Each number is 500 + 50 x the weight over its row's rms, rounded and kept within 0 to 999. Layers, rows and columns count from 0. Numbers have three digits each. The size before them is the row's rms in percent of the matrix's.

# v: layer 5 attention value, 192x192, rms 0.179, rows 43-95, columns 128-191
# o: layer 5 attention output (transposed), 192x192, rms 0.142, rows 43-95, columns 128-191
# q: layer 5 attention query, 192x192, rms 0.14, rows 64-110, columns 128-191
# k: layer 5 attention key, 192x192, rms 0.136, rows 64-110, columns 128-191
v43 093:463551447571451386484530538549602544488406474574480512512510445520511475523494489476508517441562587495538459408522531456583547364473447507539440481580440439508453559338478497497436425488420478
o43 084:465479485507513449499455474478550575483529475467522490503561563471432506537482500521407469512491438561457470556578559513570404457457525455556443554504525443542536386538475455530521467497430439
v44 089:536557483445520444376488388513509412494465511498426486482483512572444538424445492466486486519427538544502507570430499549514475607478464542482549517443494548438520491498521546480503481549501463
o44 080:497515500560485462603615524456562611486547519429503412551496482428522391515575477424494492467536608446572443458469397549509476391559456455537496534500543541516500536507467407459521400564538438
v45 088:550464482485527543574495503457519410514396591447415529433466559467565491460489524485582631551475632545497536531457390495457542579511435462477489594454610500434516475430485487493528486581605444
o45 082:544538454494531466435444548463527463493602457524517550513562440467410504534487427394457515475592583388437484576439588494549501414570437542483550495534475506544433546559539478519564505474528555
v46 090:510443449502503435621629449577538483581598458482522446535491489491413521484466526431458476605485532507452400500444524470503459538541499505548515410456464535507471502566536477486467563432488485
o46 084:473523523458541482487486454472490569460439535473455541517442524440474456516472492512536511370393465489550521529492589456541519509502545577514511602526525464488591531490434816514492401552569507
v47 093:549492507547468465502424542462459531448411513514379480573450464398442473557505401514577566477598531568507449456605495541533541519573514479465453496539522515552561497512501471513476446509482436
o47 085:536536454567488476495470518459510397507544477548541501534550427562556508542455529498514450530480476415520517519410442443467401491458493477500475521469512629422412538502477425454631623448460583
v48 083:587530572446487492485495556581497460375591481504528471509471439502653482508561467601592515508448479474486529588528617535501467505456469641495511547589445498465457389557539534492491498553476523
o48 080:448558573486467497444524482495475482590471539532520552494534660417425437465489453444508410521612480503481439427490512519493544480657515448425471489530562413473505546471521441487502509494655446
v49 086:531562470603580494569456529451519519493528571515477436494523461514551578524509549529453498502375545535556509465508564557456513480491495549546470455509440463571561480432577519552486544438515484
o49 088:577502466490488460564497460403571464526514553614562513466453518526424409442511446503553498475537506432502443542434495486479525497537500447478547558440565506524506521527450476485563485602506523
v50 094:538517528469435492492440490555607507451477444507603549538491471456420523522479566454426604458494545487587520444469483547523508548445562408474546493484467491530425523610496519570538431437571501
o50 087:507534388490505557467503508427445443479401555443517474495454478525442561499439490604499423435506536538406517594531470548485400514494466503442483439459473556492551435522576577510469448478501556
v51 099:442454517577480488555498570559503599529553539451460438504452515540527409546531608562469476497594519533512490536447530456537416536560462474520515460461609521430481529519625515548532465481553519
o51 085:562486415434486488459539518463402429418490470479468576567446432448505605453511524491452589493504518553549556458455522535490477615487545488470439513515531542546569509438503367517496549606429453
v52 090:583399541515469430477466458441490506490486515577512565482452525514506593482442537504595598473531469504477438434432522554497530505499524403477528459513482553436515563523516469502473478480500610
o52 089:462533486510585523533505504456618520524478468475509476466596504398524492482474483430413604446463483421524461512548437500466505551487500511491443398486502453475556366475500489537476539562532535
v53 102:469592414478546465445528615513551472470384509486527548447462448446511505451445467519541446535462462574479529539434460486478576550526464515501455511513496530539460468442430474520523539521477512
o53 086:491487525497440500391378390495501500505504470640454510491612550560495500499572508510550554479527517469558408466533496548547454503467483462526580451553433485416499399497477515501516458437498573
v54 091:507519497462436597389445439439538378596589393510473480552499493439544440514522419424512565516470615573496487485537549427566561488510454494622536525603387468533589540450447482526509475567571404
o54 081:497496499603449423472509530523512530474396580467478382456522451488435547524512501505491502502490530517450506636519456519468480435557481482414518461527595546494485476505525564487517559412477507
v55 093:504508565550445512530434482462476454502406518580562468501399487435504492616541557456589469444469512493530468524598588526474503374403473582488540535494414511563448500514488475506364482476508519
o55 085:537525544497492480442516428604475571583467431440486599390603496453499538537433577525447530548495468440433488493532437459569510492543407476491478478490578519473556478552535470491580394461497646
v56 089:415517517416522475493442464457448441483494529567501483502477371510481498577651508502554461447495448516424497550588582465473520451541447506547382551501506550489501507419514526497483447458529518
o56 087:514439499555475449480492537509567606484519512439521585491538500437616532454482530532486496527481471468575521542482509516474497550444507452561385460572451482437484575594564591538531559499475521
v57 084:532498543458499492494505397540566539578412548524550515496585515420432508564459565567558480566422492413489460452414416458430579575496577515469514585513440480450432401518450402526394448492471585
o57 078:516422470442516462454450555468372482440543486474538479420540470554590489514516441479525472443489509517543536562600549550566485514485408441515577388565531545503500540548566497468468540503489528
v58 086:560570395504515451586489426503473543496509419551604576508440437434540436473432457552552481441590449508464501445600404460553462401560442538524462519527462435473489532447358495475503460433545479
o58 083:504485455450484469502521600492573477494483443523580514472565509395476546512528536515564544537525544399459460533472399479557537494508537483533484439519450501559481511534550538529436557542508500
v59 095:576557497540461507393456532407539500493567565465544594449469512562479560482479551459516581566367580523524486502520513540564561454476517516460553473545471551558517476503448435494492532578587567
o59 094:416445494514432431531489544541512500513502492525497443515486539485508395457545456578501404538510530415546544506545533516508496529499523444528557499478569389526485476581533414481554492473494511
v60 082:485493497430461487484545443514499553501472540530529485461563515479542507474392432556561531546520427447476467504477490386441545528428466451381548506603464458545456537533520528509550462431478479
o60 082:534455549540546465475395503481485506466436434493503538561494514601511516531567461526443486572540590570557523508529486505527459417462493516517403494467501559456505495520534453476432501525497551
v61 087:505494503542510484539604482476519452417508426449536589480495502476560502455514547458449544546529562449533520435468526426479527368429580563652453528413492497411517449441524528459530536503475518
o61 086:386419557500557554543530508512537415578525517523395474578475439497466552578480473456600420456517481480456530511508534554454533492491477496462525475480534539496506547509580532585478531435473554
v62 086:508473521514536564538519436548473476462442487445497484577501492490493500492519482578511468511459446575502558439401433596472463459499538458419547489508464417498543553504539515501501444450528541
o62 084:432494396364454468516515481471562556457480488487553468433540478575444484552488520527512530458454670490533462590575513397568484494432492511458498507499516545510468472443418464546521483480571520
v63 087:560393457474538541465533509497432509548541499524422413521473511511529552552540553499544468427428430513472462463529477396469501449492549546567568359436518580530444446450409561527442496442509521
o63 079:522553539550514499441537529471513539539544494448581619388590474496506542556549530542405524564542472523570461534479526576468530526549527444513519563549430493368541507567472539624544540489368460
q64 110:455471559478496499504546540552488530510459520432494461542443544417434491507577442585429476534446555520432504514464524500567496445607404409506524584498518427519492513546466485491592424515486562
k64 107:459558545407485600546489499581541548410539496484559424534436562472554571568481482517503474442523554482543527541518519463522463443565495436516548501437603535565515502461537459409510601507491552
q65 103:518470529501540527488478484458510523449554507444427475512610473468467499478542530524583558512471526468496447491349567591523664558463524525557507560518375408545586457510450557587541475475487470
k65 106:540491522487479526440482469455528465499475524525547509379513505413423497489498534523513543453536568505461536457384466531521605510531524451559477516478469524475514418542493578515400508458501529
q66 105:454523423484548545465508501553538550535599509568428510489564483510585479488410527582509481521416460461505483466541505428509553447512323519480519475505454548478529525497469536464584512477481469
k66 114:487494491532472551359513492552448519467495497477451555480518446456556486545510467523575514556471518510618451499467407457531497499430443516488479551509413497455528572454464526416535529409467453
q67 109:469465472490464505421601532435495447594496499547522482526515548546469457518571476522403407490536516473487432476505552570465495519543442535558490557494490434486456539446457518460470478461550475
k67 117:435443577543539480464484432527516501620536505544485511515571547561574439449534521573458564445483593449574476542517550551447469515516481557508543607541521478461442459457554572512443559471487484
q68 106:532557361377424445547438461500491475443521532419549487533388470552540414501522511495503435563471472571451474529547539466448465460532538527505410509494496468480568429534528450469555627444482571
k68 105:549461496483384496496437470478417451486507521468533482597413431436593458463513411513470524472470435591463488526579543441523512456464550526499567535483452525565526483426430500477479509505558510
q69 105:539524523419530502474473491439489543518493485442501508411487504462503502423442440429539581503503514590532461513501390548515452461588486539492469475467456489375520505541489553417387562531488583
k69 107:513547600451497445467480509529435558543557519462518477495501512423493409463620479462445570430486538471524452496479455550457498537505468451492566526565489501378507568459472471452416497438483589
q70 111:578585479569505554562488594474542526501484523493604565523472442493484486446473555549565572469588534528545511506478571539494498517424613481553588605507524570523485562456527646443479401481494474
k70 107:453460486403474483502496460518494581482488523542482577462452525528493604544523527498530572542464377600472506571474486526464526539471504481486580554602509520505556514517457650461482466498419438
q71 109:516506472555573578550519494510561518525434549444447445522481558402490622490463541557485525440539455449481552502439531492437389467501457481530528402414573476448433462535498506556525529399457483
k71 103:435457542558449552488415487501456507495376459491451485449506423484496663491486505526458558518575516546498464496470573473450603512517428553456426467429544511544459442484480443541496514510505460
q72 104:464610508422501521500480489630471532468509476541501460388482566382508460560474491476501583436494512463496514608576506537446540504456412501505536496570516485438532501460450483442591559461426561
k72 107:484526616450502476512430469515461496494539505512550481466578509505433473503495551523578518430460563482563509590495496461577483479467395569514509595545484503555474541496467481458489486425508471
q73 103:537556489504415458504460567510540529569536529499491594523609484476522513596546463478526495658504463402521495564531407508488537495505554490526490502468369498537506493538566538466438498402303370
k73 110:537494612473491456471473527525514480478530597470472567412516436454490530551567482495456502634481496433502518487470440552467537452455571506502470492378469439589519487507547431557491486455449466
q74 101:455491561529487592498455461545528510581474411438479448567517564573544498466530459551436467432446564611481588573517605549529512440533385478453466519471486625550532469590555386472540437403407473
k74 103:440495486513480497535535570508492471416412502469465475470523544529460503474481456598503457482475503587486605547556416565482463443451495478516438483441517548524425525462513485535462510377482510
q75 109:541508537528439426474543590466486558542543522488538549455509553526465466480496559376414436490451434432491473398570461553546365457517421634494416489567488510535472415511593529483568537502557519
k75 101:575382526552469536429521567469447457515534424469509471506481474642511509588576474377476500527511497547546468515535464487531502492548486540544484490489503535489513516471633421514477486482545443
q76 103:507583465491462599541556586544593477448516528561423597554489371517468509504511461558578499499461504558422482477476563484476549453479483469484458509456527554519502565474447448524564507533599500
k76 107:564559509460548591587443516511483462505451554511444555556425436511584410504461509564602539454480486563472553402444547475516503444539412485493490465503519480551526549458448521521499504617535423
q77 107:460432558550445496548570472628520504511543405516423580442507484438556525534547503491567553465496487552506514457492578450471457493573526493511463516560515545540499438524393469503567485410470523
k77 112:585512564509464456546562485590527507390472404447476545502459455398561467515595493469591489467500475567510488468452562446495550505554524523554470503497528497573528555415393496425555457506480562
q78 115:473528460457482582454603511516526459448434419570495506506515509485479486459512570423485484491500456585476489483549476518428494594485508538577473487505531462469547568535537556518466465566468529
k78 111:389433416417524567467556526494502452560431465583540442539481522445532517433468629497532532475495495553437501512482589531463560553490560464527550537493506536436480466454551479491420444492530491
q79 100:431606586547543515514466496522491510450571482444425499491586490508578561501459621512501464471537511553567501521451530484494551503533451523488531541393557524575500522432483482538505475478533458
k79 101:479399517484493499461553483603508502481598463438471433517565506482564550504520558500546427483477567609454516522493530501498544489543424528549543563517547566515598497603473512463622459459483507
q80 108:513547472575441540539425524467501461505482497486545570523538463472545536528469553513564493563471487436566514547490444514530579533413491541570413502473561535475470490487530451627421463555565561
k80 099:532448520498480477502422527463459442536563441558548496604560534535511528463436515512516462553548489470523600520526448427473495604440523513579415463442496552509539543505492508585449428542519629
q81 107:525456533582518450458460522507466476443510539544475510493439536537499462541522478484518573409535568477463440518485472441482474558537521555386445508524516440471497490501551499629538481537478467
k81 106:512578517522562515499543436476507386558490551454469431508523576491502545554473478476503514491423547474528467509437504465503502529532509463491462470509530502470421527457541540456425614551504555
q82 099:463529484450451433554417521453405389554457608472473613491476520477511524510558527534563410515454467477523540475505534496517488433477538450499527507486481533502571502508517472443520492539464535
k82 099:526457616475528534522472479505453365551533505521512546445507532403434498478536432500460513516525517527525468448508569459549447474452496527509494485577512568587541540416493514512564425463436517
q83 110:546505508489548452592488614511514580578451463546520449507606512465441485437525499475487502529476470508421507513481468629429431466420474435466531526491469541456468558559451507558409438571511579
k83 109:550486478386503409456453592532579478563534465567521424431490536420540533417531497512474546501489480491487465486522492635514493433455499447434514525472553500409472512594454528448473509426496564
q84 106:459525515504482502541455528414533555455524518531606487507487545539525531455467572467487497481472472538419481546604523469612510592489561485442473514566462509419517522441469461402506536548580517
k84 104:475492537492493445526462420494578469543502447501514506526417503538494483467459450495446479463593493424466534570620468548542559542469519483423469447601447532489509532546498435373446506654486500
q85 104:453563476445470431398571490471570490495521530436502593443477502513506479484498579468494483435454541551481502580564518467544534437665472504456585470483466540447440462539571388493567557515396518
k85 099:491453511450524482496526511487467617470636538498502498535513465508418480634494437508483434483490543526474535483516423465536453525587520496460506471537559379578537498468525496480482477479501516
q86 116:432515443502502465461492515484526483517457455492459533507472441544477408519475513443575518584480426445559497507485611528519547505489496531539469529475410437607504516457505486430533520515525400
k86 104:524503550576474441463409545537501574520507572482534571524511542471465474497445546544550587565481458486450553431531615460504536513473572484489583551475506452502507542500558431541477480541566553
q87 095:450533460490559412567535543479472441616465497442489472525541471484602504573519490485473561435585495580540545427565476516530481525556540502512462557557551443584580441494510495500500484400484393
k87 100:467492497422523522435563552440453443492474524497538446477535484434612508480500470533490510490520513461424491441597447481420471452536476476563435489511577499506578503452497482449563440525457467
q88 104:479482464457600415478476525466422514605433468450462444606494518612503619591528528495581503511479529499546572386432504514500593530566518451633459484600499526514530412564512516573494556512515441
k88 101:482466472414511440465449546572486548608429518552493485560482553510487500551481483525556434418501589584494511454540495453549529469495572455589499528566467551509453479502551498585526644526588496
q89 098:434556566450490615557586468553551464565532449549510517528596450477465406520547531491481450475465537390529496519448408541528520425516569438572569500495507548459527491443417463496624524504474531
k89 100:490494578410552541510467475596531615512536490561538459506484538393548449492462488543533436535544520523441492519511420513522508482529542498567589528524461509418471510439445464531582492516500522
q90 112:506463452501527488507523450588496490521490458512450491514552507469489489448520551466458462558453476656489462534577540506507518454469546511584448465564490486533620468499506401522574407472537500
k90 109:497441459475471472510503505460556488545493444494496483481481421522424457405585466458540493485471581624487461471517433509473488455483541440468453450494460466435490553468552455448460480458538488
q91 108:577405546526457540458556492541458528490486408524520521532561514512454496465558534519520526530492435429459543532437419538492505555598537523544538478604505570550536513449550441436499512463589476
k91 104:615535437598566537477492440562604560519483433528506528568583564495422529410526488462458595467541542508530516599415517528492587491495628578455525471558545524483502519469484535486510554462587488
q92 101:538631471511545559524451470513507369480441533465451454532453478466512446497541321463480445486479477520543490582447525554491400567449522427402518495549477525471528542495518464501546522571460470
k92 103:515569472474506504530507452448456495517596441534568488464499492530480462532561356507436480435529455478597511486427572506479501550485522534413534477461417534569447487460504469510509522508460435
q93 100:545518548542498411510445536480569590474599526499411444550556510492482502490609448561480425488494397456557477471617508545508421478474519552503514553557563525431463526512539640527505542492498391
k93 095:577555535538539443485518455434571564479509520550424495512491474527584576546585525592532444493554502533566454561511511556494551518415514487504514527563576490481498520500416505531453516467536471
q94 095:578521516488501482580583497432437456525570512445463563502576527497477488549472406570482501463533520448519489539397569479510437492465572487425489505508530464584521627499428513545490464459508466
k94 098:616541526531516468508582478462442473463562483477537510541500451474443487513430459505438502475570429541486516519439510486495529501457508501407497553466519447598429563502529487589537462506417447
q95 101:537517438469561455433517499554350440451540582423459452492549555469580483520461553485521534495447475492495547450540508514561451531491530485389516459429413416435521519547448471472583394452438530
k95 100:463514474547523473457527520573414524524405497456412472462554488457516460499436501497526507491505494478570505407396474495569442457492565458528502520451484450593467525407485529481442457421479536
v64 091:447507518541537529392627533508395513477407583539460462567475558550451506451500584568524474563522465562388487494503458514522417420572452471485600511458484473456502501575479479531481499483488502
o64 093:504496461427399559436488506482540566523542469510565452544484490483462435553471447512420466488508532424473560449385419627570511510444514547582487436478482448552444488380572399472482507497502523
v65 087:471496487467510532367527482505517470501533500554507494554490407421527544509496478459427498502489588493431415518481533504525517531596464457521515497473563555531423474468510445551455483468545412
o65 086:437440554543509537580510549499574576461497513470523440490390536422519421588512441508497492423424518587501491508481424534595504502493525501497610466511510457496518425497464452507578442498572538
v66 083:515436441442528464543485436497555467436586478483517571498540511504530492490458479496529509556450519417489517567471452527481436453475534493467460481519472507525537484439608556475496541571487386
o66 088:578504532449449519487470502590504493514480456505475449436610547432518532468520499478433395430479565597484457437556522499444468520497447460473578528456479456504453524578453404411539454407407554
v67 085:602394615612569523498574438501469469543457563452600474586499526451526469551500513440430500561519501539565483438521550490626471412453509437516511498461525477539488436573419470537470448515579458
o67 095:436596503442500549525488503429480620452528416481496464541609446556556545525473520547480557425562494491573492534521547474498497497440393571531541526531559505519568405446466513568512475516509468
v68 087:527470483531436553447556602467441421541508476452519527535557571486553469472458552528533495499549585476496453541605608525583541486486440460575543551440617543503472568532384483483535535542567484
o68 088:403451526556477493609421519467620552606470540461462424457403507458475430434583466508453524410412485429579464555402606552467556433542553514540560457465407395468422453568470594496464518518501533
v69 084:419581519469573461619565535510460575513552533535523481549479515514548541534461489545490545548520505510584530465437494561554471542551416446513431501443521516575523462496440514436533516488527533
o69 087:481484477444440476423504516444423407545393435439545521522477511450450445512575454523457507461483361519427459521513551491536489472502570503613547498536487452490453470501566617543474460572573483
v70 097:535459530545607471493581580505436544467449587459556529497424519554465491445477511534436425460616522446507500550500559550617484570466459472504420429518494511445458461584456502503503588502539490
o70 099:538522434502377497568410462461561506488490542502514495519483372462484449541504454463499602519381437508456496560500469428503469524564508588591426534481455448501530481522546584402502549534517566
v71 085:435413513571511469566489490502485488483527516642543580492533454539552549418456511435505498522436478509479465379573548594524517568480484467516496491471512524424457503478566420562495518460469496
o71 093:581530418403574475483479517500550558567510524416529505587525552457473471573506485519579561457479483352565505540418467486587418481537578537523557627429615509510468517535565549528465513494598571
v72 085:522585480501462535422463515443483464543474513533402603467539592525489479429501605607559558428549541560427435523475411454548506531522447469408579463539467534574604482489468532481525600425478509
o72 089:510379551441551484546548524477515520533505461555518510506444499505444455477559476475466527576536474436603455437513514568472499487403501498476363498507516424506470449478490450531491507597582527
v73 084:485436502458509463469532535400466513515465537484550502578519419524523596507535463473360526524440515445488498664429494374539583498468525452544609511519532531384582525499571521444411550493493599
o73 079:471463568511597504540444432592491449460470458448478493385474506511491394441510545472611558537509486459546472390540430461466480561489507459464375565518438420520510402529413551522527430499417500
v74 086:574501530493469441520495497497530520508399503565563516480400495448452417493452436482482483494530515509444553556540431541372555496507504482477472504540595465504487523538413470495502548589547557
o74 088:522558445572440453485599433563446406512519494516470462557511479486475522435480645493500499511534538503482470535407591436551485471539531529497509462498454491571404445499472532522561547527401494
v75 088:381449450513579493541474520507491445582435426585476545479521471549493469543476399488542464546630456457542515479579515473397490375477501459525619487436488463560551465483413515522483525476455493
o75 087:666473499500486510457556510395457511418494403558492457455521540465550544540534550632444544507546499579438480562443410481457453513473537447520405581560527409501471464484524575465513482422502493
v76 080:523460502437557530492576464504470466448629517518448520508495410416419501423553467516491446523479573493400424608526525507554597511516482498506577494508501499506461498484499535680466531464421461
o76 080:490468435426468520555554513459487524571445493503503490498447592556520450434530486494463504479478482603593467387471527468421467522578420432466534565604459526524556463515474366404626534432513436
v77 080:520477474539556492465488515567444415555514432553442517602518536516420488549499516510481424463408458482482476478424561572448469569520423458430457595411495452512458504523571494446580403517520560
o77 093:498489413569416531532484479528572570481549569494561538473521483480529518497502525531465547550461549491522522444513470433476580511518612590588581477603528502498435527465516445486505548490502425
v78 088:497582520493517565546435543474486429475525430519528515588511480544581498515537458593468570567494469523516485501480448531582451457525577468422503523493508413429583350530536473543490474558462520
o78 084:536432537506621482551468450428438512581497505534534452453600532525426573569501435536528532507507567605350495511504490496479436544550423546495486504540527652569571449510496472485498575444412486
v79 089:412521556549480481527473500568529512490481480482549542480455570512474487553562603581491384511505470541446517499451456505443406465565480595455467457459508536559538361535463408494445511602498505
o79 089:467421401438567506484508568458565541512408572428439490440561473513596508562443558441560473553533632505541517485472496511482578436488505492583567485497552477424484550440452514576457441398526557
v80 093:506519494504631513526508414452523551504525534339515499504505490495532468461509389484499486457451448510483561501516489501480451524526595483463600435595530502445522480499559556561500594509380545
o80 097:482483469612594414500431471514541423492494417578460511472524498495439518514490481644527498561569508432539474452447478483435445561498511550458491573506427516577583521517523541487471499530470381
v81 087:620567420518586463468537516432450449456548538549535543411450529478522427494507534581477499538436475523466547419565504492520574500533480440447515538510505440573429560512378456431591430448490506
o81 084:457389487538504575516530467544526516514505616486447500544532509513452607508447451425537502436485403445476485562501549444465498516430485499624466401541494520465504457491552505508491482521515440
v82 088:493535479505478462523506416536439428483444501415562479524494532492457633455539479529592510558496487504595421572598475494486518552571425463562511468506500501515526455500480513491466492636540594
o82 084:517464405508470545525565633466549520471457492551511542460540350456461369547560488588435487512541459478475494509477495615469503467515579460452487478533430533555533496467513510483624538408409523
v83 088:522622404526528476540442477428472450608413552501566513538586475579470501562429511495478498424479431528457389441446499541454533542496537522556521467538470544523470438536573469411474517456553434
o83 088:453510471391446487500483547621528398444568422544563496556528574508518415506569561483511467427528556571514507580524477503508526582540455561544503563454504555528527508532488556464506490583546429
v84 084:394488520553513510578521484468387562548476514542453489577456515406444549546492476479546465515450467491523494520515512505513493447476597469527492480524406392444599436519624451438479507488445389
o84 082:522559418437601571442491465409472386416511424477582533413538529542513470560478458522438607503548592516453509459491505483491528585441494563466400520487508587607495539413489514514465513530544535
v85 092:561477447570539413490538492494438607498484452494434493474565512575498562512581454508540601504468522520475482608540450505567478469472566587448526521452513553425422483460530553569457539477479497
o85 092:507496435456492433522352464435506373468497530502585575496462470440500492552464545475508427556506469392470522483482443463463540522524491431479538425454482559503611530531485389440525556451512530
v86 086:427502464488418493504589454467496514538605506413452522439557554586561486444541536549506530361399534438524577528518632545550416443521555551531523463524421488417457460445501557531474551535562512
o86 087:533507578519448564517451545517410505451435488464444523561515547454457441477574448430547550501529597463415384491527501467465518442535447579479475582435452537531547590520445452495570501412498431
v87 084:483574537548549512482591529518474565513466488456543487529486491571558509388485532531589569574460414531462423432465423600428488462426459540485655481493493518501573559482451524556506510450477556
o87 088:463517495420463524500520573485516549536566491525452522600526529537480521606440451452419405438510540574471531519466511500537551549629404505489444494484527511577487547510513495479491515535445415
v88 089:550541574484486435441507524465451537454455532520556574557494453532520431464462529465536538489402448536420520456418461475521498488470494455493495440585476451631564473497481510493451588501447498
o88 095:451466424504465527529582478560498444465556483545459484453507527461520527577485473523353556478546481615531464455495498481487460558423443564565532456575449528476551476526473459490509417465448494
v89 084:566450571474471585475500454548506348447540493486578482526515527570437498523496471536502457592512541574587451460431486559550540556434392530485572491449577503527448464488474485493333429443504501
o89 088:493451355500545476497541525443590602498438427485485471525456506446542513522552482501492502471480507532508502625511548507481564493564513492503469512502497506514536466523417522544490462550501579
v90 086:568501424526500435495500575487539599619553534460548446449537530454446462482549522479510503577494574418499539598534506490444655461574549532494463554507493413374506526466529575416550527546552451
o90 094:446522590565570439465421466505541481456485449437461488514394476417538571505517485369409463480527572482495490499478453475513501548477508484516482538525440578545487460543487578494473457568425510
v91 080:520574480447532541444577561498478482500529449458448435497562545449495509452457472499526453579469491455467514561421508423538525395543605375531472528472522409455392465562412509500474568514534463
o91 083:450504496454524410445485472538500501550522541510520449458556447563498510505501570500508526444532521542533458464510447415528547590499537520445590483495381484431500403484502655427490570465459417
v92 086:478461481519605446463459455548409571555542546489538502471482474518510475479547537532493393541436471533575580474578425476500479523513578507478563445533420506511451523526461631621451493492460509
o92 087:501561585558569521587473579490555447436472480480435543473486556494455418514405503531518451509528552381420436480525520529548479523378546499459522547524464451614494487527556519401470498475488488
v93 086:454492516526497514441595523431432461521486558495615505511522606510515463502494541499514454428554539413519480497474565471527547555445459498580419508465530513498572448440484386574489417487466484
o93 092:493451412485453500472586507582540580502510477518484478524505462527492596477438535503542593448522527496530477467585531561511449426475444532545451381490468448584490568608464400517499401476490551
v94 083:541533525540439434518528503542468551425530511566496487439475543545412426471483533504484495548519544496460541513546471590506573543523429472470452435462558518499445548464564591492556464516518518
o94 087:541527442426488549461544514440490509471537509520504479596431429506557499559473433552531506544500487476530438452473493452446491489484542608542603502571394482546468507451495660468531531546442509
v95 083:538508579441513414486449498385430583532509588512585487467524459568474472420455476529517508503487469494546508456458500455391481495594529452541490444551512490498491463459492497475459522582499462
o95 083:452455486600512402529504475542590504533613428434473519479471503539459523543544516436479467483450480490483478551557488496454457467541506503478440536445398554500625572443486496528494557429503426
q96 124:497497495442471588404457515500542551503569404550510524512556461433446425627478529418425405471443458548512602438482507512538484498451434569502513519495518540450517509487534535538406496526450532
k96 134:454426557399547583460519561457521468459465507514595514511459481440557548499586491435401544558418543520517599483434452523462624488499446490558364486497445563465544529532588494598471510487496446
q97 119:545509529442583461482595473523531528488477505496521446503514540481512495451448487454522576415521527504638470517524411482440473498373503498530575449465564550548522467502575526462455483534492461
k97 129:496544499439469460543438490484465484417559486528463356534528445489450467474525550491464470418501553483632354495477523457462474551536536519453524474465506453501440533510440517514521579511587448
q98 121:501530600585470446572336525522489459430493517548444483474523515538490504585456553429455460499454450517530501550493487558521469438474532487601549511574473467409581473538469461507429489473519565
k98 134:587581544546512507536336557531495402503446563509528484453452567427519509401518482470484427480496396497566502494500469408459604492508609442622510439586545375442477435515528468418501495503545540
q99 119:676464561527500395466524497595473547484568502491471568580562384541436500467435523526497406559456478487487517523452423506478455562550418493508535478513443451484500541530540584603531547457550520
k99 131:510482393537475495518466579575447530477558462580476461534499469584525523542484521483524531548510500495545514497521426549495510514551465467496619527480607444507533525584482464474568549478514474
q100 122:549409455526570525540541540482468529457523508572488445502504498501455469453453473545494594477536535485358473491542457367496535499609453533526539520544612477448652446448517567516490441478474517
k100 131:446569476524536563500501451461525503635491484489544477362465639474484524500608537538496622470508462469479432535462462551543585541485428599448545522439449537500513527546539492393462554577509478
q101 121:490560511470456465384543440412528433501390485525562410492418509437536509439485550455485484488387412523504470454442470470505481519528437470492490461462619467559445473461435482541546505411457524
k101 132:563470522523547503491556500479468537501422444447487434556447514459588447511578480534494474514526474495569473488536489444506519509506475607497497531424474535530469512442525438480582516493616572
q102 116:551544477525488470552521501488541488444479488417510537435522542519507493531533576502468495512503499504530501497519500436428505516569466496546545479452597522510476614515483508526420521558470565
k102 129:440465592486559522534581486532551405551496619460522586514434533592475527612471498423392573539556478490429484490472532474442515565554569477530490552458618447517513459542469529468532508552515472
q103 120:561472469474450505558522534504571521530451592519523516453537464555417592445508502481492489559559505531524550502408450496467442541548470530521525506609436612510565497464460489461440446497590460
k103 132:502425464524470481491462548530446461545506449472518440497524579461558582488535539438438460505567463547448544476494526465495539611538647537456508482489443613556491513463526471484479494446530444
q104 121:509470509546440463487425529565431515483473523510627551420568492444495407483524437495564570523514426379494538543526509448487534429544491548545570410545525481489519472497536461511527533510441420
k104 131:513543476546387469541497444486511524432454477430507458462627406558475618543510516458474534493467490431454428521458447523460526504510539530543548518583562429467493506472538480442602461420579469
q105 122:539570572573569511442505492525481519534555493472545615500548461415439513483521544488496518472509495560453535520482396551439462478436503522497530495441458466522456480453572454421511504438474490
k105 133:440457530543457544522529533540533558513553492459441465501501597418454416574552509436493534510511451557515407457427512529547507597463583482482553449504507602565523496477519534553465473549516458
q106 118:454522548471418470457466551497504492478417519455498552473511438480490540492542518446503526420560504582551493441471486546494536468561487394484461626409487505472552507499495496531480492548458515
k106 129:447490519502531516475532514411572470457542565557480474480575579402576426419475491497521486384431490453509576537570467534488594469530489427512526584522533503465515466432393558588516514453562602
q107 119:464643520551461526426490526495634574463555502536526423594516485562603496440489455400551493445479464535493552538511481529458522550534448384392526538526531428546494439486550479559510513485464486
k107 131:561533485500436576489435502490576527436518567466457507521566429495533405516468493528498460484490482480476497477444522459477515508525481532477444401475451548438490409503430577464407586528544411
q108 114:489516576459507532500491563433440536609500480498519481415454440432468545508541495454514480468529509531446489486545521527426425511528498466521581402548579439550490522471510538525569493492408423
k108 125:484463500448477468525540617501500524523508498509460494457501446467569437503562463449580460542534546464542411528466495428514394461588521518533548473520598492506464430473516460405566511476482436
q109 117:530542466518453476441508585502501468523539485447480498520452506505474485532485478467530431440493499483448516466394600511410496498473514460493456451546548531478467655551483514537453627501497551
k109 131:581489449383536448435506454463475491514499562457516559544480390551528557473501385531514501452563499509572523450411656559479530488489538417564486573540528549634481583515469535456481554493536519
q110 123:540582562404513495528510457568509523482495559492429534571504511542515509412518400549552508451524466469485594412505400521636496413487594505453473463466523447533498497445532470478452484544424435
k110 133:532588502463497527504457520516531516606520427569442480475491550527433526597554441507515531477573502523486474591503477492527417483419425545487409533484488541442601479452516522416491498483484494